python train.py --intermediate_size=1536 --norm="rmsnorm" --norm_eps=1e-06 --positions="rope" --rope_theta=10000.0 --init="normal" --optimizer="muon_variant" --learning_rate=0.0124 --lr_mult_o=3.0 --lr_head=0.00502 --schedule="wsd" --final_lr_fraction=0.0 --batch_tokens=[32768, 65536, 98304] --max_seq_len=1024
Each number is 500 + 50 x the weight over its row's rms, rounded and kept within 0 to 999. Layers, rows and columns count from 0. Numbers have three digits each. The size before them is the row's rms in percent of the matrix's.

# layer 6 MLP up, 1536x512, rms 0.0448, rows 450-499, columns 128-191
104:527516530467525534446518524549497460416480561472483556499470561536528450538488455538436460581513519455514559592440423546531440486522519556488513455406467512490468509508451482578435429518508525
109:522514454442501512412506499556533490506509539474420593522524533439559496589475531510528583613512446527481487597493476534569534423514496531474515535497573425466495412517592490478366515583457567
093:576472529476534583580506525439506468522473477564440558407564481505501462531537489530597509451499583532362507491477531413456416591582489494462521495554453454489567532611561547464394507578471508
111:452478403534579514518613465604511551498523531541486458516482499508404576502479468482495569501529604408393533569531450563481475513475501425506538395499501526510448500417530481475471543550422485
066:554519460531562484513539347497535580421511548493492478457524492439516549539513531543534446464519537480529517499454521545508464530503546487529490483551537448545507584501481459507479493618462509
097:480384502566448487535555465523509545487497466482482400533523485385419445535440529542600514525526474485461535507525455410527432477480396492542451574387489476474542562489532455507509507499496596
091:542465481478530506437568536532515490502441481513559556511465503573459519555438518582472506535439489482520511542575567465531524558452458541532460563482535468468550614506492605540477520429511563
103:567482505456493529480467548504400507574477521439535582424510504471561552500490464517474551514497542440484486522525536536514420494421550416436457535458497568607504519488543560503562492557566548
083:506436568462541512447473502509571499482397484426408508547510500441439516434448566485497487543577520534482480430524483492528478530534541442517497527549450463473515566475482476568584585532539422
100:537490519452555535430531446476454458483530439554484534447516533491530523517514535512560431496528517478480517465518438487406447568545516463540483381480512481518610499426505440567471507485565483
095:613430497485586518609540483509473377570559550530352595490452458545435520563369512563491441479456446520456480432405491507523530498476496516526492423477491576529528528494488406523587462507505497
101:508451497476444467526489561494525447489446621445430475458505513454546551494490464527582490520535506482458509477519490460488506536487450560555492508435500443532486535602413526567475527499496453
107:501538543547472447390437474497480521497495470447508480529422555490433550529505561485539461480540539526517434427534529574501504550504621438610523528480548642477479583528533455445526559539594495
111:475497514495615390521506440529417514578534485531518572576520479501534454422468525476426471490523533541485468481455576527532482554471586410471527486425409445583478520497526574533551509460546483
069:391498431513487559477533569535550519551519515515481433528512481514484524490428579510531496556508477527456520500508491536516510524404490433489481407470523540584480587542582473466517467536472493
109:399455519581579486538491478525536500443481452465540521634547441412457449480492430487474506567472510493542529483504467506549516523491504502406567542477512465464568602572504468460487530538492511
097:482515497521484569505464498543527519478468569415582519510448533529512528550495472518478431424511415531462505469485499458456461359417470555466418529441424613572489575512494495551531444583480483
107:403568456524480497553486497547509433510505524470454549531513500488478475519505436555520551555568505488556509552475478531541487430536466523533475496515486494478460541520555458528430401483553489
110:537553438477466435539582446467526522410478530383479528450522461590542494584463470558537491452456460562550498472510522517592526516538454463471504471443485523412500476593442467434442418557501510
100:488485568489469594512462501569484464451540494557508478515458580392522464424555501477545559529635504563454562582463556495422515390432512424547548446416498500562514504560564552507520496559455541
092:494494483484443622561490425530501473526455529590498456445503470567520477554481585540491585461475424467477408502453549495508452483505448516523569575486395535495571486531526432476460484536450506
109:574548494502580441422534545550446496550455511557525634478555468531513423499439523461479485461520507481445463497480526530549533501476473399398477513548474473469514494541545622458568388564460542
111:467431534475546501566460517382513547502528494468472471485616425519475462504528467434391445556419535480466536480507496570561525522421452501551501470478564566469543446470469460589542601550448555
102:468554443545458510541388406534462513521486494504433534544478499586500571460448518520492493416456510468414423456498445470492505533500593534483579538461524473452564542405503455545441536530512495
104:469537565551481482418364434446528382502552485513510554526482481600488535569434436502428541500590414525451555521502561468502458506452517563508493513539412590585477463485525500546429487536530503
104:459517495510589528535485488543494577491443447527540481466554533497444545516554534468466484564451551514451500489455565496532477497501445443485541592398537557565465566476582542516479472627526518
105:573470431430524484537493462508504562593435501497494401586541535523518478478483417555377484451443464500433498519511453507525474501521576461408576575454500465540466473501552521476466498418464506
101:431555503540394522438575499409526541504517508558559509477568474424401425521489477435512458482507532414469527434489401549524542528389551492530509522411445504426447422475451495574382460484430565
108:503544461525504477525450501499627546593535472519466415472503478421466476553553485442435445532520543435424588454477476437515406503482434444480501416490569699463510477473483452496467497511532528
105:547516453544490421495566490480461567427483512455539478529525535499466569535482552592474442464459447472489549523457540546499512601505530471477459547340508498489516509479482503518513520496480466
085:448496457454494470518421428554513561557536532552547487484464486530595445455435486496528510544540560462501515524436465562510492363548467482472372471496557527549514443491558408567579531635453508
104:481537580528500522485453564503460497389462458489513490572519422518521485566467495527505506490474498653445453552481503532534473601445546509526464512535498533529501500382469506531399552586603496
083:461576520477537547523433533565492530526479575562438482628473566418501502456525490486501497426487519497468502496506468491505466525465552561497552454522470550465513502565468388482513401513523439
095:515542629482458548529431561545424555441488517526580577481464532523533570569480468530556518476443456592517517484486502548483513552528340559498448443496432543442512510654481547496462517493527526
088:476507419501529511510495439466492504527467454532428392570550536476478461508343501573507532503444543497521527520541499508532503527563507574498590638579464471537406562506505523622521452521538518
096:534590434354533456599511514482491410458447500459565548501525565509507525515419519532539496527492541470508472511473493483547450461512435503485602534449458384464495579531441461516546482512552519
111:541464503497501446458523504497514520549515533442438428485579568449441550493525446548592475562464503526519488490515461502498499539492438486543497404507541375612570489494540461458490432554480545
103:461471522531507578407548545492416474464505604535534517483482502540476598530529513501544480434461484462384457450408548590474376501610539473487475470432500529519472480410548626540460534528581528
099:460437552452446488537526576448419437514537501455500501563470532544487578476515457495638491509486583514517427518508588487530397496566579455505622627522517464550454522455448521421533561525470550
102:546501493553441487516436519517471501459485487517489614517416587494530497494540474447590515602468496481492518438455460492436494568576548476429512505441432408388522585494479583472566500465538615
104:514445495478432495495534508588495451534543493456540489583543486471449465474574484492454493471416574511501503482449507428499487501523513563525446471454483503506556503553557541474483544571409516
107:562440514510433506461395489484508505460505442484509544533534556511520528475471508504553544520492628531477564514462518514544520475459512454533537501649540491491601423552582494513478548488492511
108:509485486452460436573471502574480522425495457531478449488494490577477552549488482463556482530456528538484475558482616482462551498549484528444503486606406448528510590533620547455486566496610573
107:432487601527352485510462586439578552435439497459537509586501442493532516505406458483544527477471564498553460521519365510503415488558428566391390427430530584437455544455512583458481503508421533
095:496552442468515503564549500478560540486451481477409529548498543448514470505486455554617512505449577494487547500539493461481446397470498457480577501529564448527522598458441449568506501517510448
102:534438584480498556577542448545431423436521452555482508552476441534535598560513519432440557505427447457412509462517500519520431519531494609442552532535516508462518550556564559474549505437516504
068:540547399543473500461531502429563524511483454462474442454471451462548447539458581481534504536557482465504523463479455510545550477521519552518549473482477463555507431552516389428504506566401560
100:482425501527489645529562464465546517530505403448469595551570546567442557536500485498497443447544473370436518515457534587443519517506527544526485479506562478459568636457474489571481512556507549
112:566474491501452612522552435482523452512552531496549428595475483501453462563515503557510477419482481514520488539400506490435511523514504446480470433464483526540517483557530466456457590455491508
112:420523547445466494454523522437483508529384498444485480509450498437458555477512396591414465541513552563420475566511411504409487491492546481488560512428462541530453501470505471542491575556460534
# layer 6 MLP down (transposed), 1536x512, rms 0.0898, rows 450-499, columns 128-191
096:401525405482413467509522493544429478498475540468570451587492504455558520490543512465476434534583455564530539429463476466492502412502487435554546404558533408545456451626523438489505452490435552
105:504472572400463523460446581505472529513416459472471422506513499593476498510539473527593458464493499595477526503518476446443529409497542479374498467564503480550479427404534501393571525515482443
102:505409446425472439506483484475407509595544588511475608521519574513524610531557483589469541489492452475559518488530519532432488540390439496474491514517457651565503546566488544570524504444477484
101:547469447536481529523455564517527452580568575464561563494487379523489561444457518549406531590584588512385540545543423512398564461544532470490490581499500505519497487408484435440524423556471420
077:489540490469492458453458469545521542510439556501468478425475514446566453508501511424542512479467462547569573480420505471535530574372467313542596519506442525517489437515545517416559504541532501
103:540474490483487550528454447508463503554430544547496577471454480488462485505534467556496517507461501454569439504441483494448438539508427569460553542517496573495507454445499550505474527463488547
102:426496509469452478548467535507461534532499483527602497540530515498447466474483533429436545529504529524549547525543461525447422423437568579476409447521441507587550506447566533501585492454557494
103:511488456573463519467522569514492519494573550503553543588556593565460490588560467507421526477548500501508591523424595498442443399530554494458485486392455464470475410504480426407572482471538485
093:429524500404567545462552488474477469571554576537548558545459449529580365431478519473450540560548450457529472572508575590469527511458541493470537532530447512539518416499460450510438422406476484
107:489525532506480496391514543435514492506502505529382547444557604513469534417533500529546467480449419422494544546521583576435486602467475527478427495511509469388482514448484439402525471469508476
103:541413439446493514505537402486491429548536506444572587511543440524517520496493524490433483556408530507464445550531448607549494459533576561362457523550446439568549453572507528528501535527490511
101:555378545558433426588477392561482562467496494446533468508506535430525596460549456521444520507391420470527446578402576521485586458548492472529529577575523483485574463459468470476456476499545518
101:434506508465410519509562491443425419577469504476455516466472438570435436510574591497468487545514480519486551526499524527495507555494486470472533554415609528509470434526379450454531562442397499
108:434489544497452503544507447518529467520509552489480547559427489450502524451373432530538464473460482555538636516461537548462454597516507525558464536486506437529518522579487476534500529460554461
079:633522497550461482530585548561527500501472604493424474552507429540581539418593474462537433452587585498427507613514522518343498505456399487430435446493529412444561516458531367503550474432506534
107:477553455546501424528470485503552433576481562582496584518525411427525432536517472537580425478421539554433482536565383547508605576529419514518435532510441567548481515478443422443495462487503467
097:503422505515588443545417511531522589595492512464467447441544490499532493447541480507405567389512530556580514520537479545510514497486628546541358470325504434510438581482507477451496450446451480
105:555471429556510536577528512595516467501462562537412523428478481464439518473587506465561592452539492466493485491498467396429442461460551457457458541455522575488453574419507521563542475428444561
105:515517440404472572465602540491522454498534511492431536458367485611512596447476546434550479409554560517563573517531505470532419550543581520534444507500429518482464484518425424470479428639553485
096:441466510533520471525525433498413440549466453420467410458459403497561539489494495468478480539612390505530425472468536517457481453445545521525449521489460462513531497428531488492502424479484467
102:504496402428442566597548527529477516524423570549519575557468511449605468497530497482454521512456496508472523506588486510527456541529376539520603516478493498513524485439519457499471446461544556
105:514480555531485448459553462520538510527466563541515537552555467545500456463440547493524429584536487486496600424510541418491512487543511529483501516453497436422533375518628476457473537515497546
107:472555515518481555504557566600472446492561591463545571539439485556519534561504491481485468372499487418497538403407515460473427455484446533429496585494434591562620430585567585442528534505561455
103:499528434555492543553504525453554536493480533476447517532444556415518530498446475472482467425453539532498496506471502551520564493470456535509538505546450440399589473549488563459406487438517497
105:482493450520546563531516449435413503502522451496341526506467455479515445460542485385548548578467431563493534552501447541516501482490518426475499543503484536484539499593502542463505553616477453
098:449564445517527438481426547446514510476605416520554473562560404423551481444500581440534482558533529452489530528459544452570537495474517520548515506531531514421408444594492536505526453432426436
104:533507479429557443489400530511378521455559448546453577451446515545497475425517562481491589529481455576554491509497474487520539444488445532465438436517526531506473510545642416479525531487504450
105:515521607497539516542424511469570531527435583538535530569517462547529441466517452438503458430558433529438581529549509500519556444378479516534472598527481562533518550450527455513574524513414612
107:571401442394416577555515437488468431613552460434548475472551469581522509461526451521531444532598509420559559475522524505501458433540552516439563542447443538513408336469625486413409505530430490
107:493431487444518486435490475493551451454547562489440615430535455413561439554561496387513528492443584475447445518497519457514456426440452537511570550506491459536515487515513410449497545505468497
084:557573407554486480511442516523503520458495602470512391460519537538496515489491508525417616540477462469535433503535532517591555493521590461511474441393551545417492492560542567492597437540442501
103:482537486373508513520527418513517499538528490508486531469521596503491503463552516573463511428398460625417506521480419524477568519571560496503478577496456593497477492491509548540594506439523473
083:547504467516582561498513476528504592519467555402584512418518487439466488432467454470513505537508517477574523543418499500491470545526512520523435448548552501473505480605492445411467591465438555
099:387493508514490489532502546557481524540491506527467448474500583459463493517524620474481507405441473440512479470525559516565418479477497484477538557516508630504551633509523577488476603493407513
088:544603435508429414512502453554513469523614464518481555524531526413557476561498529472456539416461455499459442397534435539550445554517399610597511532450563505509450521449499527506517524459438487
093:452496545496496427504537474465613500515503477478522430510506488580511533499492581503551540442440509415506453461387509539418511531470489542450603508590600469522525588484533499513532538429422486
104:516548527556510606479519464551464503570606488543582588443561448542524532447469500473490469434483540490483521502413500477468558488468529537433661475562432436447495508499467559529618532503447512
106:534493428490512471572479434492472437453370527494473471457561502482544594584523469490487532465571543558432460446453557558527576542501487495581412525429481536583376504409447541552445466528480494
103:493529465545593532513621465398497420510555458452499555537557451585482525512414567498493429569480492537574501556472503455496589499559480493508483499471494475527492607456566413572466515427479461
099:450414566396514537487514494541584565474575496589481565469471468559506466528468471459530490415537483547504593483448429571506539551561456481552482479497528510564384482498473518519505438485590440
103:460550481437544421562450513520543499505519510476510589526497544572388548527553504571498476548483483541557622498464415521452515475440504475555532445474513494533494539501514479411489529472444536
096:552401427413442549463527548483493529495563463578492534435531338467494453446485434443440518477544438512480461485489609465524512427546486486463529564522531519496461489532577498482509509395416540
108:473475484535484567532548550559405485478562412478492427452567579558568510553440511484467471415578550484503520441503508551496483533392451489524497565520550453505525487497505510461538478457456455
102:501569531472528512530409625408523517492496561560452471608507462404531619563478437472525487395505477423500462550520482585441544419466554582441485455553491536479428505522568485516501430511497564
096:393463513580488446507561458392462491376529547439502463535423502504544528482553462446472576463527541573400566462530613486477549554416540514510483497529557543405493480375502536470532515529492391
102:465523522542509524572456482511480382536547439565543456474476488482521580428540450495522523508541426438483528516459509475501474545591492392569583542562408507483496504423513546535540504483521576
069:466620468482508499477526509511444412579604523486505541495461516515505477500487520563524499478482560447577565448375462614508500504470433602376497477454568492534477541528490486496515504537519453
097:547493474511493468438564516483477510539563464392598403410513460470515464528544528519462427434386570377453401495487536584482528569473491466452501549465508574430517549523502477445490490505571531
107:450537463498481564523436477541501535526551477646564540488495407467592458523496505499545498478517500568573394529400468540525532510487554474490487526491547508532492519495548420555542503425580498
108:423566466493420500532531467533553459497548533479534565502429504530583495574584496497496473558454538507431415426483493436426559427493472456434496427537497478418458487478531448483382586472554457